Weights of a small GPT-style language model, trained from scratch on English Wikipedia.
Architecture: no biases in attention or MLP, untied embeddings.
Each number is 128 + 24 x the weight over its row's rms, rounded and kept within 0 to 255. Layers, rows and columns count from 0. The size above them is the row's rms in percent of the matrix's.

# layer 5 MLP up, 2048x768, rms 0.0292, rows 1954-1999, columns 240-287
size [104 102 103 100 100 104  97 101  99  94 102  99  96  98  98 102 100 102 106 100 102 101  97  95 100 101 100 100  98 100 103 100 100 104  98  98  99  99 100  96 100  94 101 103  99  99]
[[173 102 141 124 117 125 160 130 126 142 136 113  98 122 117  94 104 107 120 128 122 127 114 152 153 160  71 168 111 159 148 121  94 186 124 147 122 146 105 129 119  92 154 103 134  84 153 141]
 [144 122 202 153 106 130 137 124 109 102 118  95 112 136 109 133 139 114 147 182 178 125 130 156 117 154 141 144 158 165 126 101 121  96  76 134 133 121 122 150 114 146  88 107 139 149 140 124]
 [113 116 145 151 117 119 149 108 163 123 141 138 150 140 120 144 108 132 155 141 100 146 134 145 142 130 126 168  82 140 146 120 137  84 154 134 197 112 112 137 127  88 116 158 159 131 146 129]
 [142 124 126 115 124 109 163 131  99 111 124 109 151 135 149 126 156 124 129 162 117 120 174 138 142 140 120  95  96 143 169 121 130 141 109 130 102 116  82 102 133 105 162  85 116 111 126  89]
 [149  97 114 121 141 189 152 179 111 153 102 171 125 119 123 101 135 161 127 139 109 123 142 150 102 145 129 134 114 111 123  96 127 148 163 144 120  99 128 121 141 174 113 105 150 132 127 118]
 [148 127 133 125 127 104 113 126 152 125 128 123 128 150 137 153 144 155 162 106 118 100 136 118  89 157 100 158 109  98 167 118 105 104 155 142 104 136 126 120 142  84 186 124 149 100 153 116]
 [103 109 146 118 169 118 107 122 164 132 103 120 112 129 104 141 150 157 128  79 108 162 135 137 155  97 150 143 155 116 101 151 126 104 125 100 142 138 128 183  95 138 165 152 144 116 180 130]
 [ 93 130  92 142 126 105 128 118 159 112 122 135  93 181 125 148 148 133 131 138 175 140 121 150 163 115 104 135  98 145 145 168  72 113 134 142 143 109  99 107  85 126 128 144 180 109 103 114]
 [ 85 141 160 157 127  88 108 131 149 143 142 111 110 101 170 116 135  93 137 131 125 178 150 108 160 141 117 139 132 121 106  97 101 114 117 160 152  95  74 132 138 109 165  99 127 165 113 113]
 [121 110 137 111 165 116  99 105 107 127 109 140  71 127 158 178 124 162 117 127 129 154 145 122 116 153 131  94 134 122  69 116 111 151 106 137 142 121  92 102 101 152 126 151 117 157 129 113]
 [126 129 137 170 134 153 134 120 105 120 112 156 111 165 134 117 107 165 155 119 161 115 125  99 127 111 150 115 158  87 173 185 121 127 145 134 152 130 111 116 160 160 133 109  84 164 100 108]
 [133  99  86 108 151  90 156 152 116 141 111 121  83 118 107 126  90 132 165 117 128 111 177 114  77 121 140 142 151 117 109 130 141  95  64 137  95 107 155 140 114 109 117 105 112 115 151  41]
 [139  97 106 137 118 161 111  98 124 147 137 139 161 138 151 136 113 115 128 118 121  86 109 101 144 165 123 117 147 141 144 100 106 130 118 132 118  85  84 156 171 114 119 125 125  95 173 154]
 [127 159  64 123 118 178 190 108 135 151 152 143 103 170 124 147 155 145 113 113 106 143 123 107 150 113 151 138 121 158 108 170  75  84 143 117 170 124 103 122 124 143 109 151 174 114 129 116]
 [100 121 151 148 172 146 161 105 112 121 126 119 159 135 118 130 103 152 118 124 175 139 104 124  97 122 128 104 139  98 111 153 174 134  68 176  88 140 115 119 115 101 151 116 140 118 161 118]
 [119 124 156 119 138 119 132 134 110 130 141 123 129 162 122 166 122 141 132 133 125  81 133 121 151  98  83 191 106  89 109  93 134 128 159 138 161 108  94 149 120 105 140 145 111 147 115 117]
 [ 92 154 151  90 136 103 118 151 104  97 126 134  85  98 158 131 103 127 104 121  97 107 111 130 148 129 129 103 113 134 113 132 145 172 144 120 129 151 134 120 136 131 109  94 127 114 172 160]
 [139  88 117 126 141 136 115 142 120 109 139 171 118  95 153 114 139 187 138 147 152 127  76 121 116 116  96 162 122 128 162 125 138 160 139 115 136 138 137 140  96 135 134  87 118 126 125  90]
 [125 141  83 140 116  98 142 151 103 138 120 110 109 118 146 124 156  84  59 138 161 151 122 124 107 156 109 174 104 128 108 163 133 130 156 173 126 130 118 137 166 138 113  58 127 130 137 129]
 [121 152 106 114 186 103 129 159 117 135 152  98 106 127 171 178 137 139 123 156 156 167 109 146 112  88 120 118 143 115 104 154 164 179 136 161 149 125 132  65 109 178 128 141  99 140 126 134]
 [144  94 189  80 133 128 161  94 171 122 132 123 120 113 128 155 178 107 108 117 102 147 137 113 149 151 153 156 161 153 145 135 174 117 133 160 105 131 130 152 128 109 118 136 137 138 118 118]
 [172 118 108 128 125 147 110 104 114 171 102 153 156 127 159 100 129 133 210 124 152 107 123 132 109 111 124  74 122 120 133 124 156 104 154 116 143 115 120 114 129  90 137 106 102 100 119 109]
 [186 173 153 115 126 123 177 117 124 122 130 155 177 115 114  98 117  86 126 161 113  85  99 123 144 124 105  88  78 211  86 144 123 137 146 122 136 140 128 140 143 128 132 126 127  75  94 137]
 [162 122  84  97 128 125 127 118 137  77 133 114 100 113 145 136 137 115 129 111 146 158 109 117 146 137 130 143 155 110  88 132 106 168 130 165  91 119 162 134 145 128 129 135 154 115 159 125]
 [153 124 120  82 115 170 129 114 119 135  87 141 107  98 163 122 104 159 130 134 163  95 163 117 112 162 128 140 126 118 103 159 129 179 167  77 136 122 138 133 139 157 123 111 116 102 109 145]
 [126 128 165 124 138  94 124 119  88 129 116 120 129 115 142 151 159 175 139  93 110 111  59 117  99 112 125 142 154 157  98 111 109 129 137  97 138 176 111 176 123 115 131 130 110 102 134  86]
 [ 96 161  98 145 110  97 155 166 175 129 113  97 149 141 147 108 137 102 141 108 147 117 127 107 110 123 158 166  84 139 108 115 125 154 106 137 124 125 154 139 155  99 140 166 119 122 114 149]
 [181 130 121 105 143  80 144 141 122 119  71 103 133 154 131 122 114 128  90 109 125 132 126 138 181 164 117 141 136 123 137 177 135 182 132 122 123 111 151 109 122 150 104 133 106 144 193 123]
 [154 159 117 152  89 130 102 102 115 152  82 132 150 113  89 143 144 143 149 108 125 148 152 124 134 150 146 117 123 101 125 126 110 132 112 118 168 152 109 115 110 128  95 122 134 136 168 155]
 [140 141 136 142 114 133 125 107 127 120 107  75 159 143 139 141 132  92 145 103 135 141 141  95 142 122 142 144 132 136 114 122  93 121 157 137 148  88 124  96 119  89 135 105 112 124 140 132]
 [186 140 114 139 114  93 105 133 124 136 127  97 147 115 164 139 137  75 124 152 121 116 149 121 102 139 107 127 114  93 161 130 114 146 118 140 137 178  94 117 175 113 148 101 145 106 113  83]
 [143 165 137 118 190 143 143 148 146  94 147 156  84  87 120 152 134 151 125 120 124 115 135 109 121 135 125 114 130  94  84 105 161 138 164 108 144 161 136 104 122 106 154 141 134 118 112 111]
 [132  55 130 123 155 124 148 119  97  99 136 144 121 110 108 161 144 110 105 114 128 176 118 121 146 117 116  85 115 110 100 139 125 141 143 150 145  98 115 117 156 120 129 118 145 112 148 105]
 [127 149 132 145 131 151 122 123 156 110 123 124 122 145 161 134 150 145 132 170  67 151 154 133 166 123 138 129 153 168 154 147 177 140  91 164 115 159 135 150 125 137 132 126 135 145 130  83]
 [150 173 144 136 128 172 105  91 103  92 126 107 130 153 139 121 126 141  87  80 100 136 163 123 132 136 130 137 116 112 143 118 126  48 110 154 183 101 158 104 115  91 123 138 112 127 108 178]
 [154 101 127 110 164 144 152 101 141 151 140  77 126 147 115 123 130 121 178 100 154 105 137 151 103 138 100 117 126 180 148 150 109 133 131 130 143 105 143 181  90 144 135 125 101 169 163 191]
 [ 84 146 111  91  88 116 157 141 128 179  88 124 146 109 144 194 143 138 135 102 166 125 133 140 113 150 140 137 136 115 126 131 141 143 143 132 113 160 130 132  81 135 117  91 127 122  82 138]
 [168 100 178 171 140 130 135  70  83 111  88 124 140 119 125  95 117 149  98 129 128  92 144 151 145 167  83 110  99 137 133 123 109  90 149 113  91  80 146 175 144 150  97 139 136 131 119 168]
 [122 126 128  94 158 108 125 109 139 109 158 139 115 102 140 117 107 135 130  60 134 170 187  93 135 112 128 140 147 134 131  85 144 151 136 115 144 100 112 116 176 131 129 148 150 158 101 136]
 [164 130 146 147 151 105 115 159 131 151 108 145  93 109 104 117 112 130  70 136 109 167 123 160 109 114 107  95 150 112 147 118 118 157 126 145 152 165 145 139 122 175  50 139 127 120 129 153]
 [136 191 158 129 130 119  90 139 143 135  59 142 144 104 134 105  86 128 113 183 160 129 125 127  86 130 126 101 153  94 124 139 146 102 108 164 111 109 123 136 177 132 151 141 119 139 126 136]
 [147 137 119 116 137 109 126 104 106 153 153 110 104 134 122 122  91 127 160 124 115 135 151 144 126 150 130  86 108 125 152 120  90 132 147 109 126 159 121 140  83 112 165 100 109 100 168  76]
 [146 118 115 139 118  98 107 118 122 116 106 130  69 105  77 105  84 113 154 130  95 142 133 141 166 112 117  71 131 107 145 108 196 140 134  64 142 145 115 111 175 163 122 140 125 157 145 126]
 [140 164 113 109 154 109  88 176 126 123 149 118 114 149 111 100 138 103 149 154  93 188 110 135 117 108 130 157  86 142 142 136 118 119 129 163 139 140 129 136  67 176 156 125 103 110 125 102]
 [106 111 153 125 156 156 108 142 167 103 107 138 101 162 151 116 136 104 135  76 147 114  96 154 143 144 133 144 154  98  94 116 117 151 152 139  78 132 116  78 112 122 108 126 152 130 141 125]
 [147 108 136 134 144  82 112 147 184 115 118 130 138  99 169 166 101 165 138 122 150 156 120 128 152 147 116 146 133 138 142 120 144 159 125 118  69 106 126 138 200 131 130  81 110 112  91  97]]
# layer 5 MLP down (transposed), 2048x768, rms 0.0246, rows 1954-1999, columns 240-287
size [102 103 103 103 101 104  99 101 100  97 102  99  97  99 101  97 101  99 104 101 101 101  98  96 101 101 101  99  99  99 105  99 102 103 100  98  99  99 100  98 102  97 102 104 102 102]
[[167 127 169 139 143 159 146 125 134 129 142 136 146 124 103 134 147 148 135 125 161 112  68 120 141 133 127 143 129 121 182 124 150 146 171 147  94 145 152 153 136 182 160 138 143 120  94 140]
 [124  78 120 132 158 164  97 192 136 133  91 139  69 139 118 129 122 137 117 122 105 129  58 171 161 139 109 116 145 127 119 110 124 160 156 109 150 142 136 176 112  87 142 109 169 154 118 162]
 [133 114 114 156 104 150 125 138  95  97 133 145 124 124 157 115  97 129 120 127 140 142  93 128 138  96 134 110 101  90 116 141 122 169 118 153 105  90 145 149 143 106 137 164 124 135 128 130]
 [163 148 153 144 144 134 105  80 121  92 143 131 195 143  90 124 110 141 121 144 152 104 115 158  87 108 110 160 135 139 112  89 177 142  96 117 104 132 187 150 128 110 124 141 111 132 103 115]
 [149  89 121 136 137 145 126 115 127 135 127 110 134 121 136 113  96 152 114 121 151 139 184 141 144  89 133 110  78 117 117  95 154 159 149 103 120 127  97 128 139 123 164  87  82 165 112 141]
 [159 141 150 162  99 128 124 134 117 118 132 133 127 109 112 152 151 115 140 117 107 124 101 146 137 149 163 122  94 159 140 128 172 120 167  85 121 125 123 121 160 102 148 155 126 128 128 119]
 [ 92 117 129 134 137 127  73 128 144 127 102 147  69 161 179  97 140  98 132 102 108 160 106  89  98 148 132 149 107 150 133 136  98 129 138 116 126 111 144 138 132 130 111 155 129 144 100 132]
 [160  98 165 158 116 146 115 121 113 144 135 162 153 102 107 139 142  94 147 118 111 127 119 185 165 112 109 118 110 123 143 143 141 121 112 139 155  91  88 138 142 129 101 134 125 133 119 139]
 [147 158 145 110 159 105 145 116  90 152 118 107 136 132 106 168 115 108 156 131 136 122 171 136 117 112 137 117 152 128 146 181 166 129 106  89 101 104 110 124 118 106 101 114 121 186  95 127]
 [100 108 128 107 146 169 153 147 163  95  82 136 133 107 129 144 103 187 115 104 171 133 123 130 137 132 115 184 107 131 113  98 112 136 121 144 151  74 145 140 126 104 170  76 138 113 135 134]
 [121  95 154 137 137 127  82 165 128 128  90 128 122 116 135 114 105 132 104  95 122 187 137 166 126 127 128 142 163 127 154 140 150 130 141 178 143 145 146 141 163 101 139 163 159 158  96 109]
 [123 147 113 113 147 172 125 144 132 128 134 100  98 154 108 130 135  82 127 152  84 146 146 139 141 116 139 154 114 103 127 151 143 108 135 169 139 159 130 106 133 108 104 136 123 150 138 116]
 [112 175 116 163 118 117  98 105 122 124  89 135  83 141 108 119 143 154  96 131 148 105 130 138 115 126 153 112 128 130 140 136 182 134 106 174 112 111 111 157 121  99 139 169 134 115 116 163]
 [146 123 114 141  89 141 162 174 126 117 137 164 118 148 143 155 157 121 128 137  94 202 128 114 139 122 153 137 129 109 147 110  94 107 117  89 133 128 164 174 104 133 133 123 150 122 135 110]
 [136 120 113 132 139 126 149 135  64 159 122 147 145 138  83 157 139 109 150 112 109 135 136 105 111 108 162 128 146 137 178  97 106 114 115 148 105 121 181 119 117 140 151 131  72 110  97 140]
 [ 81 137 130 115 101 123  90 164 135 116 125 129 102 138 143 115 117 123 111 135  95 155 161 151 112 142 162 154 150 119 122 116  87  73 106 113 101 122 117 151 138 120  84  85 133 117 124 163]
 [130 137 118 131 151 103 152 149  80  72 159 155 130  90 131  91 138 116  99 126 143 138 103 125 147  97  87  89 132 146 148 126 123 123 140 113 168 114 182 157 160 125 138 179 141 109 158 149]
 [155 135 121 164 192 104 132 129 164 144 121 130  97 108 142 142 123 139 113 118 157 152 170 137 128 142 117 176 119 140 108 143  95  88 164  99 113  88 120 103 149 105 142 142 126  69  71 105]
 [106 138 129 149 171 115 142 116 152  83 109 140  96 130  90 210 123 158 135 138 121 127 120 139 138 176 148 157 151 120  98 148 149 130 156  66 133 134 131 109  94 156 118 139 131 165 139 111]
 [ 91 114 144 119 176  97  94 146 159 136  98 149 118  77 130 118 121 165 129 147 150  77 111 153 113  98 128 141 131  93 126 105 126 136 119 161 149 113 115 112  96 120 148 180  98 127 111 123]
 [129 127 137 129 108 163 130 137 128 125 167 140 109 123 121 106 101 130 137 141 113 138 116 175 127 157 119 141  84 112 157 123 119 111 151 142 139 125  56 118 152 123 125 129 117  79 123 150]
 [115  61 126  88 102 109 123 145 122 105 131 107 160 124 131 118 168  95 117 142 139 122 133 107 157 146 112  98 104 131 127 135 110 118 130  98 128  93 154 128 147 135 141 101 146 140  93 110]
 [133 117 108 151 152 105 142 113 139  77 117 114 100 119 119  83 158 118 143 107 114 145 114 120 167 133 126 123 126 112 104 145 145 120 101  85 168 136 128 117  90  82  77 125 160 147 134 138]
 [137 148 144 126 139 132 152 124 167 133 149 123 125 120 127 134 145 119  88 107 168 106 144 144 119 145 139 142  81 166 160 166 131  74 134 101 130 130 127 103 115 118 123 138 142 139 130  91]
 [167 152 145 147 123 144 133 110 121 144 175  93 125 152 118 150 104  92  99 136  97  97 115 109 161 105 111 124 136 108 137 162 172 130 153 139  94 138 150 140 117 107 128 137 124 158 113 121]
 [135 137 124 123 186 106 144 144 124  96 138  92 108 120 125  96  90 141 109 183 113  97 140 163 138 145 106 111 117 145  84 108 166 121 138 174 126 112 129 103 118 155 128 139 106 117 146 110]
 [127  97 177 115 138 119 125 145 120 135 136 141  90 119 166 152 149 146 125 153  95 101  95 140 141 118 109 126  99 170 108  97 145  77 121 165 103  84 120 102 123 100 165 121 117 144  98 157]
 [150 128 160 116 138 100  97 135 144 112 111  93 108 123 118 139  91 133 193  99 124 148 115 121 111 106 153 137 133 150  95 149 161 100 111 130 168 148 136 122 138 151 167 145 141  89 128  99]
 [108 105 106 124 145 133 115 134 123 116 138 117 143 159 107 121 116 125 167 119 104  87 173 125  95 100 113 123 102 123 148 112 113 139 135 138  90 142 156 110 123 120 110 123 128 172 155 127]
 [141 128 100 101 128 140 150 111 103 181 139 124 101 154 121 118 125 141 113 142 150 117 105 128 136 104 146 150  78 120 105 139 149 109 139 133 136 139 147 115 162 144 149 136 118 119 135 164]
 [151 136 129 153  82 131 125 110 106 152  82 139  89 113 147 104 158  96 129 131 111 130 122 104 123 145 127 132 144 144  99 102 118 102 124 183 102 139 113 105 162 147 130 141 129  88 138 106]
 [129 168 121 138 152 129  87 153 135 105 142 154  92 153 146 146 172 131 129 116 140 119  92 111 105 155 126 106 131 135 103 118 141 100 154 148  92 164  78  99 106 109  99  82 175  80  90 121]
 [115 129 129 132 152 124 111 103 110 128 146 120 118 112 152 151 121 184 171 115 105 108 131 145 151 118 134 133  97 125 122 109 134 109 161  79 122 138 121 105 123 115 142 129 135 177 128 165]
 [134 165 125 120 115  79  94  92 112 161 162 107 149 160 140  91 121 137 133 153 129 126 126  93 139 130 129 135 101 132  95 107 156 117 133 114 130 145  92 138  86 142 129 115 117 149 135 100]
 [ 91 160 137 122  82 112 101 146 115 125 111 147 124  96 117 122 145 120 161 141 101 132 136 129 157 151 125 155 137 118 119 142 110 136  87 126 188 156  95 182  97 104 130 114 117  82 110 131]
 [114 101 135 103 142 108 152 164 111 120  78 125  98 129 148 103 125 155 133 143 129 157 110 145 170 130 147 104 163 138 108 169 168 106 102 139 128 119 179 122 119 144 153 147 130 117 160 136]
 [102 129 199 147 100 160 106 135 137 132 122  86 148 150 136 107 104 159 106 133  92 138 160 125 144 127 148 140 118 137 142 141 104 184  70 130  96  86 103 129 128  78 136 169 123 108 114 140]
 [186 128 156 107 137 101 123 123 134 169 159 147 123 139 120 149 127 141 124 160 113 133 120 142  66 141 106 120 141  84 102 127 126 112 126 144 122 104 126 130 103 171 135 117 139 113 155  90]
 [148 117 117 126 153 150 148 154 158  87 107 129 127 112 123 117 132 131 127 117 123 144 152 113 130  94 176 152 110 158 157 140 131  65  95 106 139 141 136 158 145 131 137 146 146 148 119 154]
 [166 131 121  96  76 132  81 111 114 115 104 123 178  98  53 125 193 146 180 107 147 120 122  90 154 104 137 115 107 147 124 112 162  95 140 140 137 117 161 142 135 148 136 158  99 151 147 108]
 [119  85 123 141 126 152 152 117  84 137 133 187 135 124 129 130 133 107 119 145  62 130 135 131 131  96 107  93  98 136 119 138 109 152 111 182 125  69 183 120 155  96  98 139 137 110 123 126]
 [145 103  94  96 123 145  93 125 106 115 124 147  88 149 139 128 161 113 126  94 116 139 156 124  91 126 162 120 126 125  73 135 186 120 145 110 119 149 124  89 129 143  90 173 153 102 124 120]
 [138 123 149 133 113  77  98 105 118 155 141 125 108 136 111 137 148 124 113 102 139 144 205 112 145 172 133 105 113 122 144 115 140 129 136  88 116 138 160 144 150 132 129 156 141 161 146 128]
 [109 132 169 160 135 128 107 113 128 121 165 117 142 121 126 125 115 133 158 143 143 130 117  93 112 165 153 139 137 149 116 134 169 127 142 138 112 101 138 138  88 130 102 112 111 124  96 119]
 [116 118 118  79  94 138 122  91 104 131 123 127 181 101 146 124 164 113 136 139 124 160 138 123 141 102 117 154 123 145 120 119 156 126 102 137  90 137 136 153 125 141 158 133 149 111 132 146]
 [161 118 109 136 172 139  95 137 101 151 135 145 108 115 140 106  96 150  93 109 121 115 112 135 117 129 165 123 125 133 119 145  90 115 136  55 132 136 154 119 175 124 105  83 143 148 125 109]]
# layer 5 MLP gate, 2048x768, rms 0.0304, rows 1955-2000, columns 240-287
size [ 98 102 102  98  99 101 103  99  94 103  98  99  98  98 102 104  95 105 101  99  98  91  93  99 102  96 102  98  98 104  94 102  99 102  98  96  93  98  96 100  94  99  99 100 100  97]
[[103 105 150 153 119 162 116 136 136 122 146 128 125 149 135 142 142 129 108 166 138 127 130 136 120  80 119 130 135 137 158 120 112 171 135 102  76 142  56 174 133 107  93 142 112 161 121 112]
 [115 117 141 122 134 111 127 124 141 170 109 116 114 142 131 154  92 172 103 143 125 170 133 158 120 139 158 128 102 150 131 140 117 137  95 120 104 104  92 164 138 172 140 138 138 103  89 173]
 [168 137 101 136 109 115  95 141 130 119 118 118 184 116 126 130 119 100 138 143 129 128 100  83 126 143 132 108  78 130 117 194  75 118 116 115 112 193 153 113 173 129 117 109 122 102 134 103]
 [ 86 127 125 107 134 118 162 115 100 148 151 123 159  98 130  78 102 103 140 146  94  86 103 140 104 131 139 127 109 114 108 117 142 117 134 118 105 181 167 132 106  96 139 175 147 145 132 132]
 [130 149 125 125 119 110 110 121 130 145 108 125 135 116 129 176 106 153 162 131 183  84 122 136 125 144  95 149 122  93  99  94 123 120 112  73 110  83 130 105 128 123 126 166 133 143 107 144]
 [127 128 150 108 144 127 121 100 103 131 120 139 124 112 138 125 105 108 127 157  79 150 145 119 133 125 136  93 126  83 109 108 103 115 130 158 157 142 158 162 144 138 122 102 147  92 181 114]
 [ 80 135 120 107 129 103 147 119 136 113 106 138  72 156 121 160 163 139 106 156 128 149 121  97 115 123 123 127 156 145 123 124 123 133 166 139 148 116 124 111 135 102 125 184 143  98 140 133]
 [147 121 144 138 108 153 164 166 130 114 128 129  65  66 184 143 117 146 142 114  71 119 162 154 135 108 122 108 157 108 121 155  86 132 136 139 141 145 135  93 128 104 146 120 113 136  98 147]
 [ 98 126 138 106 150 113 105 115 106 157  77  88 105 126 122 125  98 118  96 123 127 151  95 113 154 126 150 123 153  92 134 107  97  88  91 121  95 187 145 136 108  83  87 115 146 127 125 173]
 [136  79 115  93 147 139 148 134 148 113 146 166 173 169 102 182 167 155  96 141  82 137 119  97 121  99  93 149 139 158 153 112 126 121 133 134 131 149 124 118 142 145 134 110  60 106 133 123]
 [140 161 140 152 144 151 141 125 114 123 121 129 107 121 105 122  75  83 128 137 136 130 117 140 139  98 151 129 134 101 121 107 170 110 175 151 150 138 125 162 116  98 122 117 129 128 130 145]
 [130  71  87 166 119 110 133 108 153 142 141 131 113 128 151 139 144 129 118  97 122 120 111 133 161 133 120 121 145 105  95 105 139 123  88  83 151 121 107 126 153 119 126 138 118 145 113 157]
 [124  99 140 119  62 122 116 127 141 100 128 141 112 166 122 131 126 145 164 137 136 125 123 159 134 120 141 153 107 121 133 161 142 126  85 126 125 115 131 152 103 100 142 137 125 140 159 151]
 [160 133 154 122 136 128 152 159 111 126 129 106 113 119  90 128 138 141 155 145 126 162 137 124 103 132 111 121 139 117  90 137  68  99  77 174 118 110 126 168 129  82 132 109 174 113 104 123]
 [144  99  98 117 118 123 135 126 161 148 139 134 159 157 176 161 159  64 156 124  76 102 154 113 121 147 153 137 124 129 109 131 100 141 129 122 114 111 123 113 130 147 137 135 153 111 158 133]
 [ 94 138  96 120 100 126 145 146 134 135 124 121 143 147 150 124  69 121 146  96  76 137 122 134 115  96 145 153 134 130 118 116 114 127 133 130 127 122 147 118 132  95  87 119 142 125 114 136]
 [143 127 129 139  98 128 137  71 140 169 130 131 121 159 132 136 169  98  97 128 185  99 153 137 129 155 132 115 125 150 112 126  88  21 132  86 150  83 100 146  83 180  99 112 135 114 114  84]
 [161 111 128 123 109 141 169 173 157 109 127  91 140 115 111 135 135 120 136 165  71 111 144 110 145 139 137 157 163 113 116 159  93 131 151 114 112 113 111 143 127 110 179 137 117 124  97 111]
 [154 169 141 113 184 130 151 142 133 125 116 132 137 178 114  99 149 120 181 134 132 151 124 103 186 151 152 132 164 173 112 145 155  90  95 114 158 117 129 106 104 129 157 115 116 113  79 161]
 [130 115 129 139 132  69 135 181 151 113 152  98  82 128 143 148 111 117  93 127 131 134 128  97 126 100 155 186 169 141  95 144 128 112 101 114  76 138 101 110 165 121  95 126 180 106 136  92]
 [115 153  67 115 168 135 144 101 103  98 131 177 149  97 100 131 113 113 129 140 138 120 117 102 118 114 129 161 125 132  61 188 133 106 140 138 195 101 133 145 155 146 149 165 108 144 165 125]
 [170 123 137 115 138 137 126 146 181 150  92  84  95 182 132 125 109 137 142 145 163 114 131 137  92 124 148 149 119 107 109 144 130 143 113 184  34 130 101 166 183 118 100  99 121 132 116 152]
 [112 116 150 120 107 137 131 161 175 137 178 110 136 134 155 141 151 134 147 109 118 145 115 143 154 104  96 136 159 115 134 126 130 102 147 105 119 103 158  85 116 141 126 170 140 105 124 136]
 [ 83 123 137 104 122 117 141 124  80 157 169 163 115 139 177 151  92  81 102 136 125 161 182 154 131 126 118 165 116 128 134 144 135 136 119 128 141 155 103  86 167 106 133 117 100  96 107 137]
 [134 147 150 176 105 100 166 100 159 143 127 168 134 144 155 142  90  51 147 106 142 105 119 112 113 115 122 125 104 143 107 163 138 131 124 109 117 211 123  78 107 104 141 161 144 138 135 215]
 [109 122 127 132 149 101 121 137 102 146 135 140  93  79 144 161  70 159 143 137 133 128 112 127 101 156 125 104 153 128 101 100 130 125 131 131 150  97 117 150 140 106 121 137 114 155 115 166]
 [162 139 108 134  90  85  66 146 109 108 114 122 154 145  84 142 146 113 143 113 165 126 136 126 124 182 139 155 175 139 121 141  80 155 142 150  94 111 130 142 136 143 127 105 141 127 142 141]
 [ 48 111 152 133 123 145 137 171 127 158 132 141 131 113 127 176 125  99 132 146 139 147 124 146 135  89 114 160 131 131 144 100 100 101 120 167 143  99 170 130 154  99  58 131 150 113  99 185]
 [163 148 148 117 178 134 131 126 128 118 122 107 144 155 129 145  63 169 118  81 116 157 137 133 105 126 138 111 129 131 113 155 161 139 142 102 111 119  88  81 122 161 127 136 119 132 125 168]
 [134 103 124 119 120 107 137 134 154  92 147 144 102 127 160 117 102 123 148 130 115 135 156  90 114 126 136 147 174 127 112 112 149 150 137 121 162 113 125 142 141 140 137 106 111 119 132 120]
 [ 95 118 198 108 101 142 152 116 114 112 110 113 192  68 108 119 140 133 118 172 121 136 130 136 139 120 128 126 127  88 144 146 103 115 115 124 144 158 133 114 152 137 146 161  78 122 176 160]
 [104 124 158 167 150 126 166 151 133 103 112  76  88  89 169  91 127 114 129  90 108 154 126 134 140 120  95  96 159 114 136 158 100 126  70 131 136 162 109 112 141 103 115  98 101 128 138 148]
 [132 160 144 121 136 116 135 125 126 168 109 112 129 138 135 160 107 118 115 131 126 142  98 109 145 110 105 162 162  99 108 141 134 144 121  96 108 130 119 131 151 149 119 115  86  79 166 126]
 [111 102 169 127 160  88 152 140 139 158 131 176  94 121 105 154  98 123 138  98 113 105 124 126 138 118  99 144 141 104 107 127  94 145 138 104 136 136 103 158 130 104 109 153 129 132 116 111]
 [155 136 128 140 150 109 117  76  68 111 114 116 140 126 107 159 103 110  97 127 164 106 130 153 147 150 173 121 150 125 150  87 141 118 127 127 133 100 139  98 128 130 132 149 159 129 132  89]
 [153 132 113 132 106 104 107 130 145  84 106  91 124 130 129 138 143 150  81 134 145 122 103 127 120 133 140 161 118 186 117  97  98 119 122 140 150 123 121  98 156 134  99 127 119 127 128 162]
 [102  86 175 125 128 101 123 117 110 145  97 163  93 123  99 131 161 155 133 122  99 142 162 114 117 119 138  88 151 120 126 132 155 103 105  91 142 128 141 135  98 108 142 154 123 130 143 131]
 [147 166 136 119 126 118 123 144  83 124 121 132  77  98 143 146  85 153 111 131 112 160 139 126 133 131 108 150 149 137  92 165  82 136 128 169 157 118 113 145 109 105 118 143 122 136 113 138]
 [146 102  89  96  88 120 102 145 135  69 159 127 119 134 155 145  95 147 129 104  99 145 114 148 170 138 122 142 110 140  92 115 138 125 168 124 176 115 128 121  98 123  82 144 128 126 132 114]
 [135 138  86  78 125 166 156 111  97  99  75 104 136 128 151 159 117  97 103 115 134 149 113 134 162 139 137 154 158 126 102 106 162 172 135 126 156 137 100 118 169 140 174 133 140 151  86  87]
 [153 142 133 136 142 127 121 161 176  92 118 134 122 110 133  70 158 114 142 123 105 126 118  71 147 127 103 178 163 126 116 157 160 114  97 154 150 110 144 159 160 126 146 157 136 154 119 128]
 [142 136 134 165 128 176 142  86 122 154  98 127 129 144 116 115 123 105 131 113 107  93 116 112 132 143 134  97 155 129 160 118  67 118 126 120  70 159 142 121 159 139 103  97 142 132  88 128]
 [133 101 115 168 131 120 122  87 136 135 133 150 110 125 126 134  85 117 115 165 122 143 132 114 118 110 130 185 146 178  98 113 121 174  86 180  89 138 150 130 123 103 113 150 130  68  99 149]
 [117 157 137 101 152 166 123  89 124 126 108 128 159 122 105 124 137 112 140 151 129  78 132 157 123 123 125 129 104 163 143 120 143 102  76 107 147 117 127 139 118 130 143 162  95 134 103 114]
 [128 107 147 117 120 111 111 164 119 127 134 123 136 120 136 123 136 107 150 134 153 112 146 132  96 135 161 139 119 110 147 121 133 135 161 130 119 122 139 110 119 136 169 132 125 128 128 198]
 [141 163  91 122 112  85 145 140 127 138 131 140  95  81 144 124 123 157 117 111 141 103 119 139 159  99 145 138 133  78 144 135  73 131  75  85 127 136  93 172 153 116 159 142 120 150 109 101]]